config.yaml
norm_place: "pre"
init_std_qkv: 0.051
beta1: 0.95
grad_clip: 1.0
final_lr_fraction: 0.0
seq_len: 128
doc_mask: true
Each number is 128 + 32 x the weight over its row's rms, rounded and kept within 0 to 255. Layers, rows and columns count from 0. Numbers have three digits each. The size before them is the row's rms in percent of the matrix's.

# up: layer 5 MLP up, 320x96, rms 0.275, rows 153-238, columns 48-95
# down: layer 5 MLP down (transposed), 320x96, rms 0.137, rows 153-238, columns 48-95
# gate: layer 5 MLP gate, 320x96, rms 0.267, rows 154-238, columns 48-95
up153 097:099103125141090133105134109099144128135078145084093095134084082148155133141121131180125153086111137096154069107126121093133112122108130132151138
down153 105:096080157138128149199182154107197142101137090126076114154144162119172152154103135093132086182106085116079192085135113125135154139164137165098111
gate154 101:165090067071131122102150147177184153116113164135186073145081126163124104141102109181122149130111119208180122130135155125150114158169117208102134
up154 106:194136096172106128123112156137089142174140095100155185167168090113110147154177092163179148169112188091132125102142111114188165121142167110137120
down154 102:175133156149158164152133159142111138146143067154109168154166121109168146183135144116147101112101154143067111133135065079114140173123144117166195
gate155 099:184121157111095165128181111152117074166115124091186120059154158147079145174133161129055154206139121149166126123155176123125128133123134145127153
up155 102:157182159136111108114122155177103111143032127132155132155070142151111145126186166107144119126070128127147112087119129117107105096187171093093122
down155 104:146159143161134164125135112106173111096139166067152119081090111142074118103057172153078103152099142142173120136138140095137163128102152150145141
gate156 098:111060091045173143148123126089108103125160150123100155104153077116123154154121086132133118175069123164113188144132161138106125111081126173143105
up156 095:159139114161130077158164174095146112157112101159157083127114103102128118095140190139164111036169146131137105124146104140117096176142172098183176
down156 097:162097152145158147057176158154135131149166114147097117118094130105093149121081150076097123087079123158148138131112139129169076104174100081160175
gate157 098:158147155145099122141143114110037112097147130182168115147077159155119106081112118085185110124175140129141102145116136150135154148180164126122123
up157 096:142129094103161166128102136162144136070131112094104235157114132116108122040215103123175116144148149164083103141066170136165156147118101161176167
down157 098:092105155112108159162071139095178127117139093083098151111141103081146121157148107106128178139105164129072142167128196182135089170130066133152137
gate158 103:179126132150142127146189158124084184147146095096148125101140142176189089101178061107140106214121109147144169117119121120193176117098089147102126
up158 099:165082087087128181124119130155143116114182165189185111105148115082165197081123112193130090122127141087177182167090125107085087125125097124160128
down158 103:061120168155125095084111148091177157140073135066181136126139122101095108132166141093155146090186091117120075103071121134092122153143148122147166
gate159 105:153116149067171146082178146147154114151136137099147157161149176123135147080110108120060165135158127161131146098154065084147084084161148148150114
up159 108:103085148054146126168083180165126104112175124067084119094161109135179102116144084125068174101073145118120170120134101112136099159137117208175138
down159 107:180154140131114148112175200121131133156204094144205125143147159109156136119125109207105149112111149155138119109132110150121163114161162153164090
gate160 108:102089123109141119155152088140141160104136133160109163081088135161067075162138161108155154096076146149161128091080157178097139097126133105141110
up160 100:084115117139116109108154151093127107174163169091125116149176140125160131096080087113071147119167114055151162188151087102134162112177131194140163
down160 094:125164127105118107058173154142099160102130150157136082092134175161130090165125158121134135152202136096148140155173165044057143079142132091191115
gate161 108:125118111063144146131182155108112131102139125141113131118169144148133072161121114151091098170174132112114116124079084146128161078123127060124110
up161 104:098186137147130150077122068172094183179121086108127064127122155075109094140143127133136115147145132187082112189095120131182113123150145101151131
down161 103:181201168139123086084090108098108135181147128132187124146121174179128067090155124131130119103140159133149139123182076135148143149119165160053108
gate162 104:107124137168183164121132178229144075117121126111087134114136183117128125104148168131117136163126097122120104111128109131142104117007173093149134
up162 105:194125131127115120158138112163111094134077060155125140098099121163150159145119146169099096088087123144092048125129100115100155136078151177114127
down162 106:139097143098175164180134185121094106086128109144120109069149121100114169094150094164117080086164184117123103147098150155063141118124112140156068
gate163 078:169166168135139084108175092116151070188150141116071124126111113050108157106149153085119117066110140145134179107086085133109098129173121143127110
up163 095:163206145156102067103138105096153046164154149138072137182104134157138124112104136093107111085145101086140173102127163109116103083180080166137132
down163 092:121162093182106146190110130115112146120114110143175164145121118184139102159084104163116161172234128109152100156110123102120137159117149136086145
gate164 101:150075199156129126103122115163081128150175142174089158124107121159133084187120146173128147170139153115061119157127151145152155137146112194150145
up164 096:071121095183138126134162096132128156106066160139115104093132100126090112110178130137094190110080148157066115126134142163111129109070168202118145
down164 095:113102132112158092144134100184107150117113133146107109156130124177192061109144120104142120086074121145103082094144090146153151105137152127124136
gate165 090:138099137148157126171175140059127179080115121163154094064155143088092098122131105087087115161102146156116176176142153112174137157175155136126128
up165 094:122121100170124175143105143130118143080110087148104183113120207174101076151146152173060150092099155168112165130074114104170148075141106090120173
down165 094:092139085118109131143079135083193187100151119111174085128089085152090154156097133106111116205152115140141068114123135047141130146085129148118151
gate166 103:129053117168077176114110146115097118151169117150132130080152103165152141122102154082082050130197165128132142094166143161181090149113133175132143
up166 096:136067125167105179096136146101110087174085081198170124119130103125105118127088085082115060152144157109168108101140148157136094123117129133137106
down166 099:108159142167149138048126168122122181101123118151116136146108171130135108170210112114153106130111130127121148123195110144157131086149113132126138
gate167 104:137092074062098105122167138126146130122143079157112188127100137092155123185139116142109153160127212161179146108092197131126139120164135128076098
up167 103:117082062154127183105124122106100110172093193136147126089167137135105152137151136186159155112114160136154094126172140140092112078066153156154113
down167 112:094154146102111140137134139060103155093133115126085164121164120139156164127160093176099087097113107068102139134163123038080168146143108141117164
gate168 095:132110102180115110122093111120170151135110144156106103106124151129143119182178157079189141059091135110098156150106138069070096072163100090103168
up168 106:119104086122140139131112125104159128105101106142172210120103081106125152136120069164089170118135108183120106188058132137083101149084148166089138
down168 107:177027093096123197176136141142072160113134125138129121119101145072130117171100082155119182104119137122099083106077152152147163150117085138121079
gate169 094:116157116113143117162117120159141184171104135198133139125124168168066042162114072165158075132107114137164152108163138093117136125073081144128128
up169 097:068173158140130110062179142096168140095152094122114179177100147092157115163101076091131135140135108141110141148124149110147146141113088174123198
down169 097:134149116153105164114169142126102168147151178102143127125088119109135157163105089114094097147117064215119135142134084135195088080152216082122097
gate170 093:112110091190181130189175084112094127112094108151134101112080163088125138080196159178125162125111176136088075142093145132155133093160138179175161
up170 096:136195087136153116155162170065116132140145085113150106122067115121091138116139127170139108098148188124187137144188071146091114155122161133122139
down170 093:095119104135178129161078152120165183153133105160070189102212099115160159121147066121156132090083071147144158126100121139084141106129126137126094
gate171 102:084186162117174118095181096186175128087090138126109127097127122118171173128144070180175126111162094087113191099161138093088172104124073109140136
up171 111:132084139102142148163136137089106192087144181120127132148099126124117136107098159113144126177042108134098136068158088104134153142221152196139189
down171 101:126129145136148072072131139061141169164083178088095163132127113152139091074152160138072151204044151105147165141095188107030148134106150150149124
gate172 104:109113132146208131120144136139130130183092239133114162147118121162202109101126134042142098142124179127154104108094142157174086122080109135138092
up172 105:149083146081101124104144130161110114134129190151137145137148154162151136114165145131148094136142101097095081141126121051108166130126152108144080
down172 101:128067179122159113109175119095168139142198143137147115198109143112112077122123104118144113135153092113092083173114118173142061197139179129122160
gate173 104:156082157122151163139128150124084125117144119193147079108191164186132174105181167046062131070144189146128150224118094123150117054150149104130108
up173 102:157127163139071144205108146118070155085105121188161135132168126177121199124166172143093138094091152128159165183153090156136129093172120097116133
down173 100:086137099162163088129135099059156190158178098072089139153135138094128130119072090101139110132159133167147178127083126189172181101139097138137073
gate174 094:111081106100139159135112136129101173119080132125172181160098160122140167179094134164143219109155122143159080130110093064131095089127184082124116
up174 089:152139182181129144137130124127122104118129131151105093115139103164127099092157163070103097157150130078149144130100094095097185095166058213123114
down174 092:146107090070139158091141160175102122120108134154178137081077147149151141173108158092125063103102142142142102123162128145094111080124182149070158
gate175 102:172112137085117148131145134101090063156103183157118127094116135130133125157137155158118173115150083116169097180109095120166052130090155079108158
up175 105:153100140198106092169088159113048176095118105122140134136097152158133058154169147095119097133106179142101121042163134125130157112165156154110099
down175 107:134042114146118105048127146123162095137094205104102139137154151101127135128145106121120111097077095143103151118084173091143164126129121084119089
gate176 101:074096153124111155076110127111132061101112082129172126112108096129149123116125180119178127085151131145186152148129130090098102123187219161119121
up176 107:135114142137109139086164104117136161143138177107087170160125092189104194121148149135156094120082144097157119133093137137165090129128057184192142
down176 100:093150158115083109153107124150138191194099112123062173086110140147116164114159136065104179114084188115140091145167146097138185096176126159148092
gate177 101:167062161163104168099207161183118096139110116170143161125115135169147118105160109109095111162073075171180146103130158129134134060162120148163132
up177 104:153097137103164139123096180191149085137135110137127107141071169132182148182135180172128142105098141177207057168200157167100101113156163163124129
down177 108:086105134147169142132134099080142137182065130135116146137058102105081171211161130128116179097123138130116129090114142100138129186156145165085131
gate178 099:101129128157069124148147118195115113137144122105119097130117111035139100160096146108139091188059091162181135195098153121120114119194172154078137
up178 100:150121158129167144147118166115081112129100168120188105164105139131122110142147149113130083088085162197131092161141137112136120109102124143161114
down178 094:063095080157109141128196106172143129082161107129109127210095166177126109224109104158150152141132064146080125111117123093149145083133112103131127
gate179 098:105068120151099134072168112146101161182159158125130128103154116141111095141143115138114150063179086129113051142088097139115082091159121151190136
up179 099:119136156148102153064155100202181140144120115166115129129119109080109093151046128108101103103170098170083122133108084109160080102105113132092166
down179 102:063094123169106121121146120167133163093140136127083101113106134167111158173097136150123168093171119104018118145168164182144075160143042168135116
gate180 100:103114150123172206073118117181088114108097136111080116138095151193104085147116128152146154079139143064161179107161142130176128092159108130106053
up180 107:142097132121074126150149146100079177155119128128120127143102160124175140138164154186047142112142177187083118121140103125148158145144125159204152
down180 108:162153098177140111113135169126090086157167122101096126136158106177197085106140091062116086157076074158135192078109054120129099059101135109099174
gate181 103:139121117160128114098138161168157157135098147117077138124158154118136113125112124127121152101185139177197113112148172103099144133107182194167142
up181 102:135129121121099198104169120101092121153098149144103096143103124127122150144152091116125161153114072084129101131152093110093147096150145093140137
down181 109:122156162093093129144125109137159118159076134101097122150078158157097093119203146095160151111055113137104126118119195101140141172104161119144083
gate182 104:137125061140118090140166189132120119096153126109147122110122132079140148130111038131217154110118160146142110107137145114117132129139067091152128
up182 104:082144125177092133079132063101142113115095159126124110143150113084138172125190102095104097113165129132125130154083124133123111110095121130130178
down182 104:135124096105160123148134150170153117031149103172155114176106130104140081160076151093195107141126121156143137168174155129071128094126124139139184
gate183 107:158102171109154156105153124131134120191114102152133102076102156132154103109189081112105153157114115140110107150083164103200133145087097145144101
up183 100:119141162133153035167109194102133173118110135171132140141118106155087133099137092101109124152121117117177178139131137138077094222086170080160135
down183 107:149162115142143134138154129134157096124115102135089208133128097094098169147133160091139098167185149135089076085148085167147181164121072156091099
gate184 098:154140130173170080178126101214181168178137131134066057103124122162107149112162112111128138076145090156135100088151131155140153085113183080107079
up184 102:156117145158124106200094106170104112099103125182143062108124102108131134159165115128142138135160063109163118109125163133117049150105141109081101
down184 102:126109104132205139123158113117167159185116122154125145103138114047124143052147084113120135094173166124142111108132161133144122145168143091134064
gate185 103:087115150180099086160166069094138140141094141194090135126129172130137074099178119081129112107117138193144164084089096122177115090133113127153127
up185 106:124208159125130139063131152168105121143218142149169081099166161134107173105161136160181171143148117096133172148151116103090130108170143067172132
down185 105:138090117112084087154130097077189147123078110140125183135154138127104093089111081111177110075193129170128113127078148163156137103091118102160107
gate186 099:101108155123137165072149095156079122093108159096168152089152162134102188143153119142162124120167133128148105081032147144109156115099133090167107
up186 099:141069135122150128181116161111150112062142121143102153133143075136159121137172105093114097093100088093173116101159125090141141186180148156157156
down186 100:113076116116140145107053143145141147071098155158102107120128105066125133155185144163125107077076129107138126091092044117092104127134056167102155
gate187 099:080082136120165138073113119160104181140115148179156149112145116161166140092096171135192150185152133129124094103121168198105111098126164107161132
up187 094:095085156117087163144099160073131121104141099151165132165125178162176152137113112133078084109114098075131142112112152094153143110100132094071114
down187 090:160162102119085169161086128095108130077150158085153078086098131128112087157115117139132144116093111130113176151139131055120110124169188051167089
gate188 103:116088144134127133169165083161119109085131119157112191111140124183160137148141138144089126109161121167151088149157130094080179081096166169187115
up188 094:125143091117068158103130067155078178110159123149145137112111123146160085110114133160132138112124094158117065148169132053119138098115165142152109
down188 095:110162178174116113154123136095128126116117109065088170119163104152149151102138099142103134045150111165124135218088090120147170147097106130153108
gate189 091:116138198133126075127127092154167149114106147080104135121122152097132127142153174119145194067146117108056163100134198133195156096146079150136101
up189 099:106125139148085123166125107145102202139156091140137091162142104123161107127127091102159087112142131131166125128193183209175082136085116151104130
down189 092:126161077103130103090140137120152085126131135035109152098159128122113122095154105128170160128144166135105158121182152150157138114157079149167080
gate190 100:143129094121142156125160089124115143198155132137129159105179095136066147134138094065139147131097104145147075121095118158146084114201092132146116
up190 105:088088134169080123173100107164151165126130072115073133124120153142115137163093146179134170135150091115125125106173167077143156182152151148159108
down190 107:055134196189140097127175098169117137174146135098152140120139106110142075116144204129105106130169110124132062153079154174141124160089156099190105
gate191 104:109179132046100100116173162214190129077134120115147106067129172170100189168127165141131133147172164087142095143138134103144119177148128101134153
up191 102:107155141105095090119207119101145150108089104165095115124068149104143130151126145086135149190171146114142126124163139112219161123070086135146147
down191 107:129184139130147180094138132084121127120122096106137101095082136115146151141214106074052133145162125163116144108163139100174129071081123154090073
gate192 101:166121092097140163156177180092150141165187131141164173130165126078159067082157150104154161108095137157190137098120168147136145121087198124209186
up192 096:086121154168107139173119093076124119096146064110085117179101101128140138104146112146151104081164165106176119077169083163115203116144091146113144
down192 097:165112147154116141168163084113122120100183120106133144161168151144116134128148128126188174115150115105113187094078126202139124156090123107157138
gate193 099:085093110139102157136153145116142102163186135104183139127132125114167139107124169115107119138117132144169162106091158146087113124110187153083203
up193 104:131140121112169103086126179069153062067168137090187151061164121180114106170123162174132163129072159126096099130131082096147116116127174018133080
down193 103:062143116124085103113081097111078101091161129086120154069138104157084130165102132153139099113108119116096116152145134126203107130159152114113087
gate194 094:132093103113131137122148169112129122156107165121149132142108209127120111190141135091070139102140150131159127081156136137175145091142122169168155
up194 097:131068114125157085098097082123154047114141119110074090090112129110142123120063106132154078087163098130093133124096178060133151156149100126109123
down194 096:160125124130160051125175086127153122123132115106122135142137151190137054149120131121117144133161132121100144087127120054032141138082199123141126
gate195 101:143151083161151142150136109107214142118201185159103102118177163117148150133133164112151092132104120108192095114139157041108185043089156126116152
up195 102:120103107164166157161188058123128089118167132102176210159114116163144095121136094074152125119089134090118116114104095137165158117116130117165112
down195 094:109155146113185116189117092042085098150139081102144171189144144175120145126142128150120169085147128110132095088150151118136094173115143105102068
gate196 106:107172143096174155119154157151139176175163147161188144171121137203163105180148136088109161080154165122170145076134141071172126108083112097161129
up196 103:130140093107126122171094154132142140129090162155153099135081189190171159175127202156115158100175149149182190115144160130193103074111100100167129
down196 100:128200130173148133114149106100095203153123134115162101162175162142182140080118152163156149146177160103112143177191086150135133114123103133201146
gate197 100:104088088110149163115116128141136150077147136108100167167115072119099206214141138175118165157144146093152127126115140086119156174142108175068128
up197 102:131100084156165138158092103173134115145074085161129131121100164141138186096097132134113164170180102084118163092072098097154199148152161105140118
down197 104:121138136143139148138130087198135214192142111170154142189101173091077120110134098109144176158097061135126108140148135102085129107111122128124119
gate198 094:163124125131164199148116121130143087108137125064185120096102147141110102119121136191092193133168120155154104160081204157128156154130098167149134
up198 097:109141112136167134150089113122161140117085145148122124153177155132103164118184168156167152157164110161132145091227111128174092102124101135161133
down198 096:148099160128173143126146108134224099163069112077138171194093124161087129132160135101100153132196129124194156108170115171160071067135171113190160
gate199 103:117182151037146105155151121189136155130138179109165160136130095136124109129184131138144096107151167139103142171119131122084164184114044126112187
up199 105:102123063091102141153110130103152089136115121131164118107139087204080092131171100129086124097138147085161125120117153178122109104121107072109171
down199 102:177127070134114108118195129165109117141158208168139100121118156117141083110149104149148122092161141133068082147080134113152133079166097095120114
gate200 101:106122107131160158093172117133132185111126134110192129113127123132092151150117080111072113090209097122104169112179181123086129208127106187084123
up200 105:089087140162121078100046133100141085148148127126165153150154117121147097166109107135145125106129114098122134079178090057185105109149115132194072
down200 101:142163080111160113147162121153098126115116104141135092060153110169128165107159084137189161103086172157139179105128130177129164119143153089135128
gate201 110:098150121088093139122150128132126188166137154153149157142143148133147136142107108121157164110058041109165130103133125088119152110165140120062102
up201 110:136122128133122062113167147115081079150140133143119158173082162058111104142133131121155131116110161155091156169112070166100124085114124120111157
down201 111:166133152070107125102092122152131184143124146171192096119133166124121131165181164139126137126134152166138148142153119124125189154132054180076153
gate202 107:189080127146093158096188161145193156157087129167115109133077125085115111155102114104141139182140095185140123084150148153137115115137093165147103
up202 108:103131118090084118079103132112135085124119079182085118119132123130133171127151096135134110094107132074101104142102089152110134070105112077107177
down202 102:162163214097148167130114115147112178129083109110093129120127088107117162180165151076161094151180041125101090182171134141146168130123112134119115
gate203 085:204057166124102148115163136135144215141128142165104129158108110188083123071139130167097160196117065192137139117127171100148113093088093159126150
up203 086:112165111113093149108146161130102127173124119114145132158128117139117116131064115141158062099091177115132105102152092195154078172153154137051131
down203 094:121096190159167128135105171134094160132143192147152115106144154104167133156104159136156143086161108138085071129083108139140160134121087170138163
gate204 091:141113051136117126197175102160089128119075142132134137093151077182049129142166195038155148094157139051124100100112148149153129107116165187140174
up204 080:157159091117114094140146117186174092156082131115163120094140139191067108111147204075185168129116124082063133110072168134180126163096096175100139
down204 086:144132106179094152145116134105116122151112096186119160175124143159120136141047144161123130147124170072115121096105152163100144081077107112073082
gate205 111:150121101133101199075141109150125155140110147152159159183146177175138122157119176131214123091080148164148168117112135068120096056131114106123096
up205 114:114134105052155123141169132077108170114147121115116154117149119159077199118091089102073119134144137082101176090125067152092155156118103115141149
down205 113:139153152159160055148138128107169116161106157112136099090148170164143162103129103103162129126162104092163118090106097109153225139111142081131133
gate206 110:141078139094104179184138169185143144074165124163166096138159118059129096162094109142179127167162112140148127133138135140167208115143106178144114
up206 100:111114177109145170160112145158158082037194138148141132057131118095161113143105177104160142109124135093142068173123120137118174113100127165099178
down206 106:131096149131114134137128181134098125099181095122138112170133124051120152169085090166154097156157135118173126090144131095165194178154104162131111
gate207 104:102062163105162103169129129122147131127121199115132158128108063161118111154063089158139166157156096156137181160126164084111126123076151095201077
up207 099:109122120130165087163147116192110124155123114137125127093119094153137127105123115105146139146120073197113118121111145142106108126131160030116121
down207 093:127122167138139110114082117087139117161159127065114098133128096189187141109079102103080138157140114060133125132163136147149140145072166124135114
gate208 102:147114107172165125078186143159123128082106103074126118081082110091145096137134168119163154161149105191149072176105137126102066156103157082155075
up208 102:119133172106123190164119097075093158155134124141109142166128129148128110130065067142131092152174153184072117105122096151107150184160107193142191
down208 100:138093047105123089104158100121118077128137141137146132081127148119049178130102119124182098138077145105127156148103119164160106170134142147129070
gate209 098:122073112162106216103131133156116132170078117114129140159151174162169097115077129145098111107087091128156121086115150153060085078133093128108211
up209 097:095171090129151134071106120050142108141093114102087079143084168116154095063115140097131073151119122167131151143190156116124096119148114158167140
down209 095:117088098205153188139168152142096112138118060160194111181138114134149069133105189091087104136061133081131169103118128162108127184109079134113161
gate210 102:109103113079148133123114139167136194118119121168145093101135142127068101172128163131066169123198124095097087097154162121091146036139118108132092
up210 097:179145161171192141131108135076086176112147140092145148135149132128143135100112120109185134127102171055179117117120092080209178145115091149084175
down210 098:168096155102096130169122116138108126127146113140144148050126195118068139079102150100154127136123060123164133116080108147117124116099109086124096
gate211 101:108123120118150171163144101177130196114148149117154107084132086126138073125153184131113064138068120093097109145153243131119161114140155118091113
up211 098:179105126147153128074164172153139141137177120100138184125155152148129164180155193157147099154102128172101116105091140153098136173144137152155118
down211 101:136115134096098139122175143088162186125136135130160120159107100162149124224121132110169148111155144116160137131193114172173113094109123160119154
gate212 100:128095111146175154133091064085135049143157134172105144172151172161123131096095110162164138104131140148139178075139183095156124128143071118104133
up212 102:160119106131154159086100160142175121118185070054109151130096126126133143099113155103155158174123113126122072153151181123128116113137141201085163
down212 100:126141164096138105100124126081118098190118079086124137117109132150063141092089088108104095094137102084129102119063149180121156124098122074092153
gate213 098:081073181029111151162111124136098123107082188107158097084119114069147141126128141190159101113112111097128165099118187096084125106155171188168180
up213 082:132091101146146074082112112113143127171209100150134084114136132158126109123152153106119160103153121172131060154104101174101116110113160129052098
down213 093:140103104139169083120134105067085124141206118085148082083156131125153115123126147073144126158117109140059152094035156098101099117158182139148124
gate214 099:130172103164113112150127093129116060160121107126194139099177145100143092155105111070160152126187139107164105123132125123082104081104143133089180
up214 108:119135101127139128156081089206119102093149152163141132130163090183157100154131100138132127115135143140088108162169115120164147104165073108055124
down214 105:116131097118139133163191091156136090161215121166123139132123115208122146156107089159105163123176127085161090082168112090101181096173129142160135
gate215 102:159122167151138117170151134168116191164123153153138119093138117171149070166154161154059134152110085139155105111158147051125216110137121168100134
up215 111:133138118117086160085170118117121141128106140189173102041107100156073135173174162106125168166098123146127150115134081148104083119144122161113208
down215 111:150118107172070095071131124138132144148157129088158121116166061132179164101197159130136126125088170107131165142090177106104137195114103147071179
gate216 097:062131128113163132102134133104095057142124122127074065175120132062129129123131077129138080134113131070177108137146138103143130143086077156134114
up216 099:156144140106144096089139192131077108114130109110187140149073148145095123172157072132122127122098128166091061161153142076114122142100154144099141
down216 105:143078132145106085159115097099214105126139120124115155077167117120184141152156099106111051152166107085140123123159132141150094125094097146091186
gate217 098:103108138140155170151121150154163118117092143114123164134087179117133108186136124102114090145159120130142217145084136114121134073103225120148142
up217 094:106143125177128095137100085089116150102071091139178121141141133111134137105176092157094134090115135211112105103093144101115059135086016127095125
down217 093:154106106097113110166158138091078136130112087140178106126110149122106130156120134105123132186131109137145059059121197181132154128164143168122162
gate218 104:206055130094115116135106181125113144154117091155098191165154139153105149114097151081068080163122106120196148082111143087125119162107116122142116
up218 098:085170149125102108131093126137133170077084172158104127103209105110183120124171085131116126133164132147120097142157091128154118083161145138099133
down218 097:153131117154127106102176128115102163160146154112125134103024146160080128159148175112174167071105196146104150110088165133056101104146124094158125
gate219 092:081122076090094135129165143156083106113141132165191112081107124114143123149150148143154190116136118102126116163131120062093093120157230089106124
up219 097:088160123165107128096095109148188089091082192191138110127194111085141135138090171108114181136118180166103151128076151090122107103121122122096103
down219 097:132065203132064170148158097140105144151143132112085137136116092122143187151114097081116136186073125132133148163076180204191134118171064149125093
gate220 101:161176127114136157096149145139087135169108161092146127154053119088166134130127080145196114104177135121097141136144166081099107121214150099109116
up220 109:101158186078136146153141146110145110067104079142162103134096077091128142125113158114192108123171101088143116122089129101137122143103107125152140
down220 103:120099159134120127140132135104127160168147120101067166138195165138154121019137127122043136177103136128182146123155107152083094116081152146147172
gate221 100:108091101094145127098110117211137136103165091139136093110128115135097109146145099083145097085086082145074135087178086134120165089191093168084074
up221 096:177116152090133101164132160156174111080082147112142126087132145086122144162099135143193184126151148133158124190135102099177123158145160123135098
down221 105:154135121169071167157112094133127109118110065118158098118144118136117097153110109069153152173104135079141093162123160175140126138095123190105094
gate222 096:129182115102162152202167117134098120181109137126163121110138082187112132125153152144120086095153094121175030120106096132152160127184149134115125
up222 099:096170089115120149118078159144092135198132126140145153100124137141105073112098149138123142134097104137156124126126137161162097098123156046161136
down222 097:150128083097170145152074152158100097125110122148114172175120063151141069181062107145138142094059114140147101157146048163189128162141115140135136
gate223 105:151093158075080111129172087202138162113170128138113147128138163164117144185191162174117161131059119120194141126102111157109138164115161110115092
up223 098:174119084126138138110114168110127108173148118111128080110115113198144097105100177117106155108141163167127124184123109153144035116143113136136190
down223 096:144101119193118166138109143063140165149146128115144156078105116185154164117080147088117095125150172137092100144094160156087097082154083118175125
gate224 096:136109061177119104130156106179099145117108103065135109069117059136189097142142155080208163092101160090147157096093147102138152108169128137074166
up224 093:151117169124186084130133180118162105111136074074161104147145071101188126194120168146185160069152115189102157068156093174123091166144097146088086
down224 098:081144109148163155174150090108129166149077121121127135175109093170157156083110109158149183096156195086127129152149111170203152157087104102101133
gate225 108:154100152094072134158185070100081170092160201185125085136148113204119102138114136123154114159102112161144141121123082139144139153213154130132118
up225 115:075112145087141153118164139121151140075115094188076144164121096127106159113134160088059077107108134091136175151085068104117191128177108139076202
down225 114:179130097140173108106064100111134121109151070150141129159052092117125104127059150079159125135155119143143128148122212199134144101115113102156168
gate226 106:160082122168177123084151144140185189102090131124144189153182149103059145184148117126120093130113115137137162134121143053135118127110164171166142
up226 108:098101113158112156146111133137128162056080158082141154103136119096147153146049135095153093110151108121136161124136174089084125122063159145166170
down226 103:127137105121127129122100131145163145098145118111105122138117095154103131153126181136102113089120146130128105168089120058100084167116146100112134
gate227 102:141168111145138148132145083144137125162053094134135137116115159155184132107099123095174094087115138095111085113159143099046087103154116073112100
up227 108:140140149071131081105133208086109116097173142085103125112111121141153138186087130165107083178152137104110158139115136123120157114113093153153129
down227 105:154162099110131151099141118108134141158171142120148147140144161124112125095102126161106107115151113153214186125168126136120097143100163127124121
gate228 097:129050161157159126170174121135151147187129172155156123090185119149152188165108146146105109130133121158136099129105130144143055230116158183088103
up228 101:168103102214105088123160095106072153151104124183139139202153174130145157151211143113123125086118102108099119154201135135165121079115070206096183
down228 098:119069081177130119098105163149100167173145180136102108166175148108149139147109191144152155143127134131102113161111142110181123166092169097121114
gate229 081:078128153097121074219163135100119163126169095083129121130154110140074093115072106154183141156142142119139168164142164141120142078131152060148122
up229 091:167125143132119136130118148162185059052146131128071149135119114120156158092103108146107138112152099090137151158185115136093108145173145127197050
down229 093:169129127150175120074122159138132103125118168087084143101058148107114162123140152101090155096106183127093086143147111165133183166130216120126132
gate230 109:165127189161164100112145149139144119107106181076092111107157099197143113129151126122158151095166127114107127142093163089066186116096142157164065
up230 111:178149144125102175132058139120059156121131129184117145112120122078106100104153151124106126168096119168092088126194115138133156147162170166107105
down230 112:139151071066149088128112096163144135166130147138185087135153160143045082090130146139114126115157118160135123119084109062147141121097136111147172
gate231 101:138073177126102156149127152098105108109121121127102080084144078154130092151185074122094108141123191121099119213096112106113041146100126181082138
up231 102:084109140093120114153146082163159158087132128171050067121124103124154204156187139116189143121116118121120133149071150102159119101142177138133140
down231 102:164161138190117137073104111125170153171082105151087134064142174087129131119076153098139080082152126162147102098085136123172146179069097159116104
gate232 111:049084147145195109100094169160054146093087132116134166087150126094120154079155081130106085131193136171127124116088144090152133123133131120199124
up232 104:085117167166150138162137196113051102120075119137143131103120076109151152102131136119160101163158179208124096117064168137117129161101158106174103
down232 098:073149127136171086192070119119127147113093115090153218134130079157158125137091081160135110159162157114112148139155171142144126151151109173118097
gate233 093:155094113103107138128066166148161111117119169158051174116176196170142180122174103120143151149147096078134118099159139150111135116133169129150104
up233 087:107132112122149120127207138140135139148095142146177139140052087155082105135089105092136162145131131125202123130167144095126161111123066154156117
down233 092:118094107072138116187091102159076091137125141160140085118040132160127148130126132142103095154217115085180092147116131159116188089124123081177142
gate234 109:159098132159120138145154095145091136087114157125149082116121136103127051128114103145048160135162134125094083130157108099109161067144115156162103
up234 113:102157133110135115075103148129155089108185093156049155139107162173146212160120121087149120120153148149112140139116122159176088161152096107077118
down234 110:150082090137104131128103160089107113140085142115179114179182111137170144118171112120155159130108173158136054076107202202089108159129122097164157
gate235 108:147118107117111146156154103105076119115108154157102153159058151118176123064108153118111125120221128157110104155110137168172160177127131125178140
up235 099:126135132124117085124096104131041167114125138146113157111136138120215123097153161085171132120227155150120154142126125121123136134175220136155121
down235 100:121144161113072112109117136181155100129116092111056127159152131094103158136090170140109147157165118140123122114136150142139074185103084182170134
gate236 106:172127118125109114065125132128167128118124143101121139052052116114160111114146165097137081102098090149113164133111102057105122143079152146151077
up236 112:166101118115146092127094126167098134159157147063116127136117100098132091069202149130138083153130129141064145142083129142119095139093142148173129
down236 107:089136116149132125120136112094125113150139097100065157176113061075205112139182147155127108127168140126170119108074154115161164167083140128094169
gate237 099:143146138151136116165158129100152150173140104144117120090148121131183116149137084141150046177175146139149165154179071152152058139114096129170120
up237 101:132093105195155154092150151121144155094096108154161139126078156100172190134125101115138160123147153081129099146177153153083076162125117128138095
down237 101:160113152144102137096111160094129111124164110091117092148188164179097144146098118104190129152162093174206158140170057113152142142130140136091103
gate238 104:136119140089150150168131121118072133103154122145123063138185170163123100124124097143127090111170115191051151076086108083090155119105192155147149
up238 098:154118147101108076141118086124098153107173128159158118183113136181087113095110072103145084135116134175125150109101116152046137169154147133171112
down238 103:168193182117156134127135130117124144136141190142089060192182116171113157136106165133161163109116160110161104156123154206091092111230105074116091